Weights of a small GPT-style language model, trained from scratch on English Wikipedia.
Architecture: RMSNorm before each block, no biases in attention or MLP.
Training: a variant of SOAP for these matrices, 613M tokens.
Each number is 128 + 24 x the weight over the matrix's rms, rounded and kept within 0 to 255. Layers, rows and columns count from 0.

# layer 3 MLP up, 1728x640, rms 0.0548, rows 690-718, columns 240-319
[[121 174 162 113 125  86 162 146 121  98 145 183 149 127 136 163 126 164  75 128  74 133 111 168 152 126  93 111 133  95  98 111 105 142 121 120 154 119 126 165 117  81 142 117  98  95 125 167 112 146 132 122  88 110 126  97 117 127 107 134  71 109 124 143 152 139 151 129 133 100 143 133 158 110 121 101 114 139 146 149]
 [135 145 125 135 121 152  81 145 115 130 135 120 124 108 137 176 115 133 169 110 141 137 152  97 162 114 129 161 152 112 191 111 112 122 150 171 127 149 139 141 137 139 157 121 172 119 121 118 104 159 140 145 104 106 124  99 147  92 109 136 124 166 147 160 149 118 139 139 127  98 122 135 143 154  83 143 131 139 118 105]
 [123 134 114 114 118 131 105 119 136 134 110 137 105 141 136 141 144 125 119 155 141 157 107 170 132 100 164 122  97  88 154 126 117 110 117 140 151 122 160 131 115 131 130 125 167 140 119 109 117 142 126 138  94 108 177 123 152  99 149 106 146 160 138 151 104 146 148 125 162 104 137 124 150 165  95 159 119 105 163 123]
 [125 123 122 117 131  86  98 102 123 115  98 104 157 143 149 134 144 101 138 117 145 132 104 134  97  95 134 130 105 136 159 122 138 112  91  79 119 116 114 119 150  81 148 120 102 107 137 140 119 168 130  86 163 172 111 169 108 129 121 130 150 118 129 113  95  97 114 137 171 134 181  99 100 190  98 109 152  90 114 134]
 [ 96 148 139 149 128 100  81 100  89 130 126 124 161 154 151 143 168 113 157 122 159 150 115 146 116 118  84 142 131 150 120 147 158 109 150 119 119 148  86 128 156 120 114 116 139 106 133 153 196 132  94 129 131  91 124 160 174 112 103 146  94 119  69 102 147 123 111 150 148 133 111 133 195 153 104 104 124 125 159 122]
 [163 175  90 136 113 101 101 132  57 104 108 117 111 142 145  92 101 145 141 148 131  82 168 119 103 111 141 116 121 132 136 121  77 139 147 137 146 125 122 165 131 122 120 159 129 133 168 145 106 172  62 127 122 125 111 168 116 143 116 160  97 172  87 163 176  97 135 114 101 171  98 124 125 144  84 117  76 152  93 103]
 [116 128 131 106 133 173 110 115  84 117 112 164 155 101 173  91 143 159 149 110 118 130 172 125 104 130 137 155 123 145 119 106 126 130 102 134 164 156 131  89 103 157 119 144 116 102 143 104 145 125 127 154 157  92 112 170 159 129 114 113 155 163 150 131 147 166  90 144 157 192 134 146 162 114 139  94 147 127 147 115]
 [102 106 146  98 151 143 144 137  83 133 142 128 102 134  95 122 170 158 122 183 104  99 180 152 116 123 148 127 176 117 172 114 162 110 104 140  85 125 104 124 113  75 128 154 136  86 130  84 182 124 136 162 143 178 128 142  94 105 111 109 114 148 171  75 134 163 137 154 123 157 153  86 127 131 151 143 166 152 147 126]
 [ 50 135 141 123 116  80 156 155 110 109 144 162 140 146 150 142 150  99 149 114 135 172 172  79 172 104 113 167 119 104 149 109 162 118 115 163 132 141 139 144 108 153 139 124  98 116 132 145 168  78 145 136  91 115 109 140 120 136 117 159 174 117 116 132 159 131 132 165 129 162 145 143  83  99 168 160  95 117 120 135]
 [124 135 144 129 133 133 132 120 161 116  68 141 119  96 151 153 137 136 133 129 144 118 109  97 118  97 104 107 113 115  98 158 120 123 127 125 133  85 112 114 179 165 102 144  85 157 171 145 131 106 126 131 125 107  97 128 140 113 120 123 145 144 114 171 146 119 132 127 152 140 108 141 130 110 134 101 139 128  93 116]
 [128 100 154 118 161 134 131  99 165 126 119 131  96 146 158 145 119 144 126 125 144  97 126 118 136 112 133 141 126 141 137 160 136 136 157 110 148  66 160 138 161 116 131 118 166 109 123  97  98 114 158 171 129 116 137 105 157 144 114 130 110 136 137 113 171  88 132 136 124 128 149 108 120 152  95 129 102 130 129 145]
 [113  86 140  94 137 166 107  87 104 137 123 145 118 151 157 154  94 122 105 170 109 150 124 169 102 153 107 133 123 138 132  97 155  90 136 126 135 117  96 160 142 147 141 132 116 183 124 138 125  77 110 149 130 134  51 145 142 125 157 112  89 136 114 155 166 128 107 113 106 115 127 125  94 133 108 156 138 112  90 136]
 [109 137 120 142 146 156 122 114 159 101 154 163 120  52 137 129 138 130  96 171 163 125 114 109 105  85  84 137 150 108 102 103 137 151 171 110 125 117 120 129 108 135 121 154 126 124 153 148 115 162 156 171  99  95 164 105 146  75 137 178  99 150 115 141 120 127 113 101 153 181 164 148 139 114 156 211 158 144 141  99]
 [150 142 126 157 118  54 132 131 154  93 138 148 102 101 132  92 117 135 138 164 168 169 130 146 168 118 142  98 176 161 165 140 117 176 140 126 141 125 138 144 141 143 161 135 119 123 105 133 191 103 181 120 138 153  81 108 114  88 126  91 131 117 101  80 141 100 126 160 138 132  91 147 140  99 111 143 154 149  73 178]
 [144 162 140 158 125 131 165 100  70 101 126 139 110 144 136 135 122 172 162 122 121 141 148 133 105 148 114  92 109 144 158  95 141 165 137 130 102 152 127 106 131 117 111 133 132 109 116 154 152 120 142 124 146 110 113 128 151 108 165 136 116 163 152 149 144 142 131 155 122 122 131 123 135 128 108 178 107  88 140 155]
 [107 152 112 148 138 112 140 138 118  80 142 106  94 171 106 123 147 102  90  93 146 133 122 137  84 107 110 137 124  76 159 160 144 108 111 149 162  94  99 107 158 109 117 157 139 133 100 126 117 115  73 131 132 162 163 122  95 132 121 104 143 131 148  82 171 144 124  73 112 166 160 159 127 105 170  99 120 143 127 113]
 [120 128 142 117 141 134 138 107 112 102 156 118 149 161  85 125 104 126 138 172 152 139  83 123 167 131 138 137 113 159 158 140 106 130 124 163 135 134 146 107 128 128 131 150 108 114 129 133 154 158 130 124 103  72 128  86  98 177 117 128 145 143 139 134 158 147 120 153  79 140 172 137 144 182  84  83 150 125 123 139]
 [131 126 126 153 155 109 149 163 127 142 135 199  78 180 143 146 136 124 161 158 134 111 121 109  83 134 136 146 144 141 171 122 150 116 120 118 139 117 101  89  75  97 132 153  85 158 122 136 115 145 136 171 144 132 130 124 124 179 118  94 124 118 114 126  59 100  98 125 139 134 130 113 132 111 160 140  94 178 138 142]
 [146 130 160  89 119  95 171 148 115 112 129  49 160 136 126  90 142 124 110 145 157 104 110 168 110 128 103 109 101 128 105 151 126 114 102  88 116 143 147 124 162 138  98 168 129 136 100 158 111 166 113 115 146 115 124 112 121 137  91 122 168 161 127 109 164 114 111 130 179  99 104 138 109 104 151 162 151 121 147 159]
 [161 128 116 148 166 133 142 139 100 113 127 109  98 130 149  99  93 145 185 175 116 156 104  94 102 124 128 133 125 131 109 146  95 147 124 150 112 124 135 132 134 156 159 145 115  98 146 107 147 129 147  81 120 126 130 144 105 144 158 113 133  96 126  88  84 133 111 139 161  65 101  98 127  64 124 156 129 134 113 127]
 [103 190 118 152 173 132 157 120 174 107  97 132 100  98  49 110 133 145 115 161 135 124 158 132 111 122 110 161 115 159 135 121 107 180 165 149 166 187 109 131 112 112 138 124 126 136 146 127 163  66 120 122 118 163 161  91 169 150 149 101 117 110 139 123 176 115 137 118 115  92 142 124 175 117 119 106 156 152 182 122]
 [124 131 111 128 119 136 101 104 119 120 130 114 128 130 132 152 145  63 141 158 116 110  70 156 124 112 101 111 135 155 121 133 125 107 123 166 117 132 114  98 108 134 120 126 163 159 159  83 165 106 148 129 168  79  81 152 158  97 104 139 118 132  87 149 135 136 105  72 124  66 104 114 128 161 127 126 101 126  92 133]
 [143 111 150 101 154 103 144 149 157 121 139 152 148 131  76 150 139  98  81 133 125 124 125 130 185 108 149 116 138 136 121 131 133  91  91 165 106 133  74 129 141 140 106 139 131 126 147 158 136 120 129 112 139 140 140 143 159 181  92 107 112 107 150 137  96 102 154 137 145 102 113 113 130 132 151 142 106  96 102 151]
 [ 84 131 160 120  91 125 119 118  90 123  89 142 158 116  62 104 137 113 100  92 100 139 133 149 165 162 162 128 145 159 187 127 121 147 110  89 108 176 191 199 139 166 153 134 110 119 116 138 116 117 119 109  95 100 121 140 115 163 128 144 110 160 111  99 126 155  85 138 123 137 135 140 162 141 121 147 142 141 116 124]
 [ 82 121  99 109  87 122  88 179 126  89 156 116  79 135 127 134 100 101  96 108 146 108 147 138  93 109 167 145 164 112 141 108 126 144 144 114 146 166 116 116 184 108 153 141 104 157 136 173 120 142 115 148 114 142 100 163  98 131 107 140 152 111 155 114 145 109 161 140 138 134 121 137 133 154 157 158 142  88 133 168]
 [150  52 146 158 166 159 154 106 113 107 164  92  88  94 120 136 157 125 141 119 161 130 138 103 125  96 142 122 150 108 118 103 149 131 101 117 112 142 154 140 140 169 122 142 133 189 152 167 124 157 129  98 174 117 165 159 144 132 172 148 113 132 132 155  93 166 191 152 144 103 144 126 107 130 127  77 134 117 107 150]
 [ 87 140 129 112 145 101 126 186 131 107  86 149 154 149 103 108 104 117 142  93  77 108  96 165 135 135  94 153 119 126 115  93 148 100 108 125  95 106 115 114 147 117 135 139 114  98 149 137 104 125 139 129 140 131 130 108 138 143 125 118 130 140 141 124 121 144  67 102 100 129 129 117 176 180 133 181 149  77 177 180]
 [140 100 180 143 123 167  99 134 106 142 124 121 135 120 131 151  99 148 135 136 121 113 150 145  96 109 146 108 108  75 119 116 108  97 138 138 147 101  95  84 111 145 113 129 117 163 107 128 143 147 154 103 120 144 130 118 127 152 114 173  78 135  89  89 160 133 101 120 158 118  86 152 127 143  90 126  75 158 138 149]
 [120 140 163 143 109 132 112 185 135 129 139 101 142 159 158 125 135 153 140 115  82 146 156 115 118 127 133 114 123  99 139 141 117  71  97  46 107 101 106 116 138 109 124 138 117 133 137  99 102 113 147 118 121  84 142 113 100 132 146 135 136  46 123  96 160  93 121  94 111 155 120 151 127 125 119 170 173 131 135  98]]
# layer 3 MLP down (transposed), 1728x640, rms 0.0545, rows 690-717, columns 240-319
[[ 91  80 119 106 133  95 135 133 145 124 141  77 131 131 112 111 138 153 108 105 108 118 161 132 124 133 144 135  82 137 153 129 137 154  92 113 161 130 110 104 131 185 110 136  98 141 152 117 111 129 163 101 117 154  98 164 135 132 133 123 131 153 117 115 133 128  61 129 103  80 150 124 137 146 111  73 136 106 102 132]
 [142 107 117 118 164  90  70 160 128 132 112 122 118 120 138  76 156 130 155  98 133 156 132 108 100 130 109 150  97 125 175 144 127 101 133 162 121 110 119 111 118 139 110 113 130 117 163  99 162 155 139 115 148 134 115 119 142 116 134 127 148 131 101 125 112 191 107 129 115 134 190  92 115 120 132 133 109 123 146 125]
 [138 140 129 122 105  95 119 139 150 129 129 185 130 124 120 101 117 116 133 118  97 180  76 118 152 130 122 148  86 120 122 113 113 123 130 143 102 144 101 150 106 118 142 123 165 163 107  64 147 137  98 151 139 135 132 105 143  51 152 114 107 106 126 118 130 101 129 102 139 125 160 114 163 160 171 132 139 141 117 123]
 [117  69  98 107 148 115 119 123 137 145 136 107 131 114 173 159 135 112 108 121 124 125 126 127 165 158 151 117 184 114  95 152 133 143 108 118 131 132 129 101 162 141 131 161 146 104 111 154 164 106 109 118 120 160 118 129 109 110  88  85 136 116  90 165 139 102 150 133 105  81 153 121 134 120 129 161 130 117 134 159]
 [159 183 149 116 133 140 130 154  96 103 131 108 168 145 100 137 154 133 120 159 122 123 166 122  63 112 123 138 162 101 139 141 153  79 127 129  98 152 146 173 131 111 140 129 119 116 105 122 111 121 134 161 150 117 119 152 131 146 134 139 123 104 131 131 109 110 117 148 120  98 117 144 110 118 130 178 145 121 143 125]
 [136  97 156 101 137  68 173 148 120 138 131  81  86 138 112 122 139 156 115 171 125 122 140 149 141 119 145  97 145  98 134 153 107 124 112 135  92 110 151 163 116 145 142 180 165 112 124 157 145 148 153 147 144 134 162  92 134 133 197 108 150  98 131 131 137 187 131 102 145 132 135 130 157 160 135 106 153 114 124 155]
 [120  95  98 147 141 125 162 108  92 118 156  98 124 144 109 121 141 138 129  76 174 147 122 139 160 138 143 131 128 109 100 122 124 135 168 118 140 139 141 152 114 126 150  85 124 154 152 143 118 154 151 128 140  77  70 119 145 144 121 160 149 141 117 133 137 133 117 139 145 118 182 106 107 145 151 109 120 135 134 130]
 [124 116  98 106 105  87 101 135 103 132 146 169 115 152 105 133 204 136 132 120 124 155 122 126 102  96 144  79 116 163 146 133 140 132 114 127 113 150 110 130  86 119 158 130 141 138  77 125 131 158 167 153 133 158 147 130  98 108 126 139 146 118 136 142 150 184 150 151 121 141 138 115 103 150 110 124 126 169 122 134]
 [135 161 156 124 162 129 141  89 139 138 127 122 126 146 152 129 128 120 103 127 129 123 156 158 157 155 191 148  98 127 134 123  80 121 135 109 121 129  80 140 100 161 130  95 107 140 120 117 130 100 150 108 118  95 120 134 113 139 129 123 158 147 110 143 121 127 109 139 133 155 138 138 129 154 142 122 106 121 127 124]
 [112 174 144 115 139 140 127 159 128 118  91 127 150 155 150 142 143 110  72 128 177 126 121 139 176 114 151 104 149 133 148 146 123 116 120 151 153 145 160 144 151 121 126 103 133 190 132  79  74 104 118 102 124 138 115 116 161 119 153 136 168 129 183 162 117 138 119 118 125 155 168 106 118 118 162 141 136 109 113 136]
 [111 153 130 140 128 132 117 129 117 110 161 132  91 140 149 128 124 103 120 166 125 156 166 133 141  83 125 116 157 143 113 117 138  95 143 152 154 145 139 155 137 129 144 120 134 130 136 100 121 110 104 118 137 149 101 166 119 104 118 133 160 139 137 107 122 161 141  87 118 116 170 148 133 168 114 111 166 168 182 143]
 [145 178  92  83 119 107  94 119 139 112 138 159 136 143  93 138  98 136 179 105 141 102 129 119  87 105 122 126 163  92 105 138 118  79 164 122 130  86 155 155 100 105 135 180 108 150 147  98 139 145 144 120 131 112  93 121 106 165 134 154 124 129 123 142 138 147 131  61 146 155 161 177 111 157 167 114 168 130 182 123]
 [161 161 139 114 157 127 152 120 111 110 125 130 155 155 140 123 133 128 130 140 105 104 100 116 155 133 154 140 149 117  97  95 154  79 138 104 130 160 128 110 125 144  95 124 100 144 141 161 170 131 102 145  69 134 176 137 135 119 124 126  99 106 117 134 171 102 144 124 118 140 110  91 103 136 128 128 153 150 128 136]
 [133 110 124 133 166 160 103 112 134 117 136 155 140 135  78 145 154  90 155 134 154 117 107  92  98 134 170 106 112  96 158  98  99 100  99 138 124  77 117 155  64 134 154 150 115 147 126 128 109 134 132 139 132  87  93 115 138 140  96 122 121  98 146 132 114 133 136 104 118  83 158 127 156 146 121 129 141 123 174 136]
 [120  75 147  67 149 160 146 129 149 102 145 175 155 155 119 126 124 152 141 131 123 139 107  70 122 100 125 120 101 118 123 157 131  94 139 130 101 120  98 164 104 154 134 151 126 142 161 175 136 128 107 162 122 137 169 149 135 145 119 127 144 143 120  76 151 136 152 137 136 115 107 159 153 112 119  72 117 144 114 105]
 [107 119  81 148 125 111 121 121 152 140 153 134 121 126 167 132 131 114 100  98 115 142  90 133 155 130 121 130 113 115 113 157 152 106 119 174  80 150 177 136  86 109 112 121 114 115 133  80 144  71 109 120  95 124  98 130 174 106 103 118 118 126  90 100 138 145 116 120 152 107 159 144 133 111 176 111 150 130 133 101]
 [106 130 143 149 119 174  91 131 137 152 116 149 118 159 140 186 121 104 167 152 142 153  77 152  97 107 105 154 136 138 178 119 128 184 140 117 113 143 131 134 127 128 129 147 181 112 128 124 163 124 145  93 164 154 122 104 114 140 103  98 146 123 130 161 125 143 129 154  79 137 123 144 154 133 119 122 114 112 156 115]
 [ 76  80 165 114 107 151 133 131 139 138 100 154 141 138 100 129  80 136 151  84 125 144 164 121 156 139 159 111 122 103 121 183 145 130 170 137 128  99 131 119  83  93 142  75 114 176  96 147 137 132 167 132 130 113 129 131 103 117 115 167 101 179 145 147 155 129 153 129 148 121 134 166 158 100 112 101 144 101 139 108]
 [120 109 103 173 135 100 129 129 121 107  90 145 122 128  91 109 139  52 162 129 152 147 159 129 113 152 171 138 109 105 124 156 168  71 116 116 128  75 109 157 114 134 112 102 131  79 148 103 110 137 125  70  82 105 170 102 171 123 140 132 163 131 106 104 147 166  97 113 149 171 166 145 117 134 127 155 124 131 149 132]
 [142 111 116 149 136  96  92 158  94 107 109 122 131 120 157 139 100 159 194 118 125 113 144 166 100 150  94 115 163 145 128 149 166  97 134 112 136 152 102 123 116 114 137 114 154 162 106 126 106  98 162 118 165 131 158  90 117 106 155 118 111 113 139  98 112  85 105 130 144 150 113 111 120 122 126  76 140 133 141 144]
 [130 100 122 133 133 123 119 120 120 132  83 106 155 100 115 107 142 117 125  63 116 139 146 151  97  75 142 139 102 129  94 143 133 110 149 109  76 112 108 111 123 125 111 123 138 133 139 134 151 148 139  86 178 119 145  82  93 113  83 134 159 138 171 107 112 109 172 134 102 115 182 134 114 159 140 101 113 149 147 147]
 [ 82 117 111 116  98 122 132 113 180 132  98  95 135 129 132  80 164 110 154 147 145 149 152 126 153 121  96  91 122 120 109 132  65 133 117 139 167 130 128 109 118 126 130 118 108 110 137 109 160 131 120  90 152 124 117 141 103 102 143 119 137 100 125 136 125 184 149 109 147 101 138 113 104 132 119 100 150 143 120 147]
 [111 137 126  98  95 121 129 127 141 118 116 105 122 132 104 117 141 125 113 137 137 118 100  94 152 123 117 162 112 150 101 161 124 137 128 131 118 135 157 170  87 103 157 138  96 162 119 114 105 154 133 140 114 119 124 121 101 135 170 116 142 139 140 192 147  82 104 130 174 120 128  84 162 103 120  92 158  94 137 140]
 [102 132 158 118 109 133 148  94 133 137  80 146  91 144 100 146 116  83 100 113 108 130 157 142 119 113 110 120 153 148 114 100 124 133 114 131 139 100 162 172 116 135  93 137 103 152 184  88 119 143 184 108 134 118 161  85 141 140 152 113 117  94 130 114 128 185 134 118 111  84  97 131 120 117 109 135 137 106  83 106]
 [140 111 158 169  80 130 101 143  90 101 116 100 137 120  93 141 151 138 127 136 160 145 138 143  88 121 143 162 136 111 102 145 108 136 169 123 141 120  67 149  95 130  99  85  76  92  97 165 137 137 118 118  81 132 176 167 137 113 114 156 115  71 127 106 108 140 114 126 117 156 163 189 134 132 116 152 127 126 142 165]
 [121 133 151 164 136 128 136 100 109 132 146 144 152 174 116 144 131 101 130  84 130 134 143 136 161 156 115 149  68 119 152 104  90 125 151 143 130 142 118 117 128 139 133 102 114 144 121 153 115 177 126  86 136 116 112 105 118 116 150 120 114  93  90 135 131  91 145 129 111  92 121 165  76 120 128 145 121 166 134 108]
 [121 130 145 127 118 143 116 115 126 103 110 140 148 135 127 112 183 156 147 104 146 135 110  94 112 134 124 135 116 107 121 118 130 145 154  94 118 114 114 142 119 124 125 118 158 136 132 116 181 111  74 137 120 144  98 154 127 130 111 133 124 120 140 135 140  88 112 133 162 101 138 155 137 100 132 140 120 110 112 119]
 [109 106 136 148 139 130 159 100 168 135 121 124  95 146  93 129  93 135 121  82 105 153  99 128 148 139 106 119 153 127 147  93 121 125  94 151 118 118 111 121 134 143 121 132 140 170 113 159 153  78 135 123 149 122 143  94 128  72 142 169 159 118 128 120  88 113  96 146 117 116 153 100 140  80 165 121 125 103 111 140]]
# layer 3 MLP gate, 1728x640, rms 0.0549, rows 691-718, columns 240-319
[[160  89 142 155 134 166 146 136 141 118 169 112 159 152  90 109 106 130  86 130 117 136 131 118 143 135 143 116 115  99 114 133  97 122  98 169 120 107 133 138 133 145 100 160 138 116 131 110 107 141 123 148 161 153 125 140 109 175  88 123 104  77 104 132 132 132 143 105 128 144 121 154 156  91 122  99 124 153 116 130]
 [142  43  83 127 135 135 139 118  87 128 136 128 113 139  86 106 119 131  99 118 153 110 110 135 137 134  99 104 151 133 125  90 157 130  85 132  78 119 190 109 123 131 124 134 126  52 117  86 122  90 151 115 136 123  94 161 147 134 135 135 130 113 119 123 122  92 176 134 193 116 140 141 111 135 117 136 118 115  88 134]
 [141 151 132 134 140  62 104 141 101 138  88 141 138 140 118 111 107 154 154 131 114 132 116 124 130 140 155  91 130 139 143 128 167 103 136 135 125 112 132 155 153 128 128 127 129 106 126 171 147  90 127 155 138  91  58 106 113 155 127 167 147  94 110 145 167 151 136 114 112  98 123 128 159 128  89  86 144 120 150 121]
 [109 119 141 121  86 124 164 151 156 129 118 134 121 113 114 141 137 125  59 126 143 166  95 138  97 117 152 150 140 132  64 132 137 149 131  79 112 114 136 118  83 103 123 146 126 151 119  95 122 120 173 161 151 126 138 137 123 125 100 160  90 131 167 117 116 139 128 100 138 162 122 109 123 154 123 139 152 166 171 144]
 [176 133  99 165 111  82 116 145 103 103 115 128 122  93 114 178 165  93  86 136 122 153 151 133 105  90 107 148  97 128 121 128  98 125 129 147 115 127 139  88 161 146 103 163 126 140 160 161  78 129 151 150 135 103 102 125 163 113 116 159 156 141 169 112  62 187 124 132  82 112  88 145 172 165 132 151 139 119 156 169]
 [148  94 107 171 165  83 115 136 167 111 112 128 123 114 146 138 122  98 159 130 134 134 142 135  93 134 176 110 161 173 115 166 116 111  99 144 138 106 151 105 115 189 145 157 140 127 135  79 135 121 154  92  94 107 195 137 126 132 116 138 125  94 125 166 112 157 131 120 132 125 102  98  84  81 115  76 105 106  61  91]
 [138 182 125 138 174 110 123 154 144 107 143 159 109 116 118 119 137 103 163 179 104 126 115 137 113 152 113 111 124 138 139 151 149 118 148 109 103 145 177 160 127 123 125 110  80 131 131 142 139 133  88 110 138 118  97 116 116 139 109 119 119 108 157 130  99  97 160 106 150 113 167 133 157 112 133 124 142 125 139 136]
 [146 127 168 123  83 128 143 159 125 139 168 151 128 186 164 158 146 111 155 138 100  81 166 127  99 118  67 164 124 140 133 148 118 141 174 113  78 138 153 139 142 128 110 138 120 133 106 154 131 121 100 137 148 148 140 123 176 117 124 109 129 157 109 122 109 128 121 113 121 134 158 124 127 107 114 167 104 112 163 129]
 [ 79 155 123 112 117 153 129 103 136 142  88 148  94 132 122 139 110 133 101 115 175 146  96  99 161 111 112 125 140 115 101 139 141 144  95 133 137  72 144  84 154 120 112 115 133 109 169 130 156 133 108 149  83 120  94  86 129  95 114  90 150 142 130 126 132 111 150  97 140 112  92 137 125 154 100 124  87 142  90 103]
 [ 96 144 114 108 114 112 117 127 144 120 103 132  97 119 120 143 139 120 112 119 122 110 148 143 155 127 121 109 160 161 138 116 121 127 179 109 154  95 143 129 108 127 160 106 147 113 154 113 145 103 137 115 107 125 114 176 114 141 153 103 175 107 126 123 124  85 122 148 123 120 113 136 135 171 124 120 101 170 144 136]
 [103 134 122  95 121 111 155 116 152 156 118  73 129 111 124 137  73 142 117 101 109 126 119 164 155 114 123 141  81 119 105 141 113 105 154 125 139 127 140 150  88 152 137 149  47  90 128 132 134 152 133 145 138 146 150 128 146 129  89  97 136  98 112  97 127 122 134 151 139 137 128 130 110 140 171 146 113  91 133 145]
 [ 83 138 123 103 145 134 142 111 106 131 125  97 139 112  76 114 124 112 139 118 147 103 156 122 135 149 169 150 143 167 146 138 125 128 122 131 126 155 130 132 122 169 120 146 144 123 113 154 153 140 104 154 134 139  81 129 127 122 149 118 135 134  82  80 113 151 118  89 139 162 103  87 148 124 126 119 127 174 124 102]
 [110 103 108 118 150 126 119 140 119  51 140 111 117 152 148 138 146 130 130 142 153 153 153 132 138  75  98 141 160 122 105 126 137 139 154 114 113 130 107 158 147  96 134  99 163 128  97  75 156 128 177 105 138 117 134 126 141 145 108 116 102  88 120 130 141 155 130 136 133  58 107 100 106 143 166 141 113 190 130 117]
 [ 97  94 143 149 130 124  78 154 116 137  97 105 138 133 124 131 158 122 151 158 127 157  91 145 129 117 153 151 133 167 131  93  93 155 134  82 148 126 121 164 163 151 109 136 166 124 151 160  97 155 110 108 116 144 157 100 126 124 142  87 136 132 129 107 119 171 107  91 123 102 129 152 125 170 135 114 133 127 126 147]
 [109 112  82 120 130 128 105 142 171 161 126 151 113 140  94 165 154 142  90 127 125 165 158 107 136 106 128 143 153 161 149 106 123 142 149 148 123 111 116 169  94 162  88 131 137 163 103 104 173 158 112 113 184 136 126 139 134 120 133 131 116  90 158 165 109 147 146  84 116 105 103 119 101 133  56 175 148 120 109 109]
 [ 95 127 134 122 130 123 155 148 119  95 103 107  98 114 116 132 133  89 150 109 149 160 156 140 153 173 117 149 109 133 143 119 107 128 104 150 127 130 132 135 114  87 120 101 138 126 130 116 153 141 140 115 145 106 126 143 149 114 121 136 127 137 198 120 168 130 138 145 145 138 111 169  85 125 126 127 118 106 145  94]
 [155 134 137 119 134 184 145  74 140 116 113 108 138 117 115 169  83 151 152 152 156 115 111 125 100  97 127 143 140 148 109 131 104  86 138  96 118 110  81 121  98 122 126 123 120 115 148 162 150 125 138 121 121 114 182 116 143  81  87 140 141 106 152 128 143 138 153 114 133 111 102 121 138 100 121 136 131 106 144 143]
 [172  99 155  81 129 123 116  76 146 101 170 144 112 121 128 106 166 118  75 148 104 141 116 135 137 110 139 115 138 139  95 132 116 143 126 142 129 185 123 134 130 132 112 120 159 105  81 126 136 129 208 125 153  95  96  89 149 127 110  79 126 124 159 159 136  86 133 137 170 146 122 156 119 106 166 146 197 125 152 129]
 [143 149 134 108 154 118 112 168 115 112 112 139 136 126 106 153 132 180  82  98 122 137 147 134 121 163 143 144 131 132 108 150  99  85 133 126 119 116 117 146 147 128 110 134 110 112 127 139 158 151 100 146 162 133 131 146 130 133 128 126 148 118 119  95 119 148 132 161 151 142 126 118 151  95 124 106 112  67 152 131]
 [131 162  85 129 115 134 129 114 111 141 127 101 101 111 134 128  85 118 132 176 117 154 121  98 124 198 113 117 166 109 153 119 103  98 154 160 134 164 151 111 183 109 153 159 126  81 121 101 101 139 165 169 162 134 175 128 145 105 117 194 133 142 149 122 136 133 124 159  89 121  87  95 111 107 102 109 139  93 120 109]
 [182 155 123 168 178  74 116 169 121 122 129 125 123 178 103 180 101 187 109 129 143 165 132  90 164 115 160 115 124 109  99 170 124 109 115 126 129 170 140 168 148 154 113 124 162 118 113 136  91 142 124 139 134 143 120 133 124 180  87 133  91 119 138  76 188 110 100 137 108 105  74 119 118 151 152 138 140 117 140 144]
 [ 62  94 119 153 142 108 125 168 112 146  74 112 135 130 117  80 116 115 119 111 125 137 126 108 165 138 138 151 132 102  79 125 131 101 121 125  92 180  70 130 146 172 125 154 101 108 175 132 138 106 125 138  93 103 141 142 182 105 152 131 161 118 126 157 133 105 102 124 145 126  99 125  86 110 133 140  87 120 133 142]
 [144 112 130 133 138 154 114 142 100 111 129 119 122 115 149 140 129 132 107 147 148 136 191 123 108 153 139 106 149 130 158 104 102 119 169 112 114 144 114 106  96 100 126 120 144  99 157 145 127 120 118  95 158 108  97 139 128 135 144 105 126 128 145 113 132 137 151 106 158 180 106 101 136 144 115 146 140  96 133 158]
 [124 154 124 106 125 133 119 132 141 154 140  86  99 147 137 119 116 147 109 139 160 129 133 125 150 114 148 166 101 138 122 110 134 135 141 110 107 120 109 127 113 163 108  93  91 112 164 173 111 106 110 103 154 171  75 140 109  92 126 124 128 138 158  86 162 153 108 139 123 148 191 158  89 114 143 135 129 122 123 145]
 [126 156 171 153 141 120 125 112 116 105 154 126 123 136  98 111  94 122 102 115 118  94 120 176 121 159 146 123 105 127 116 129 109 163 159 148 100 144 114 115 111 131 130 156 154 120 155 144 123 107  93 141 123 122 100  77 154 112 105 126 121 118 120 167 117 128 129 122 138 128 141 113 136 121 157 143 150 136 124 116]
 [150 160 130 144 178 110 132 114 182 119 132 126 106 102  91 128 147 123 106  97 171 133 133 137  89 134 155 128 128 121 141 136 128 161 141 137  92 103 143 152 145 148 133 147 115 134 134 159 116 106 136 169 113 184  77 125 114 149 170 120 148  86 114 132 114 118 138 117 128 117 148 156 126 125 122 165 139 174 133 129]
 [137 134 105 122 135 118 109 136 147 129 141 154 137 106 131 133 173 152 112  90 121 150 104 174 142 128 151 187 126 107 150 106 117 145 149 134 166 142 123  77  69  63 158 124 141 104 118 122 104 151 143 123 104 148 116 159 141 157 106 122 140 107  92 150 122 120 157 159 126 100 122 123 113 128 147 142  85 134 114 106]
 [121 142 154  94 149  78  99  96 148 164 110 168 127  97 174 112 124 145 120 146 132 128 102 126 111 142  95 138  91 139 123 154  79  94 138 109 146 112 135 160 148  83 100 171 125 152 129 168 134 119 142  81 136 183 150 162 142 186 154 151 133 150 151 130 113  59 114 137 118 150 167 112  92 140 149 117 107 161 124 154]]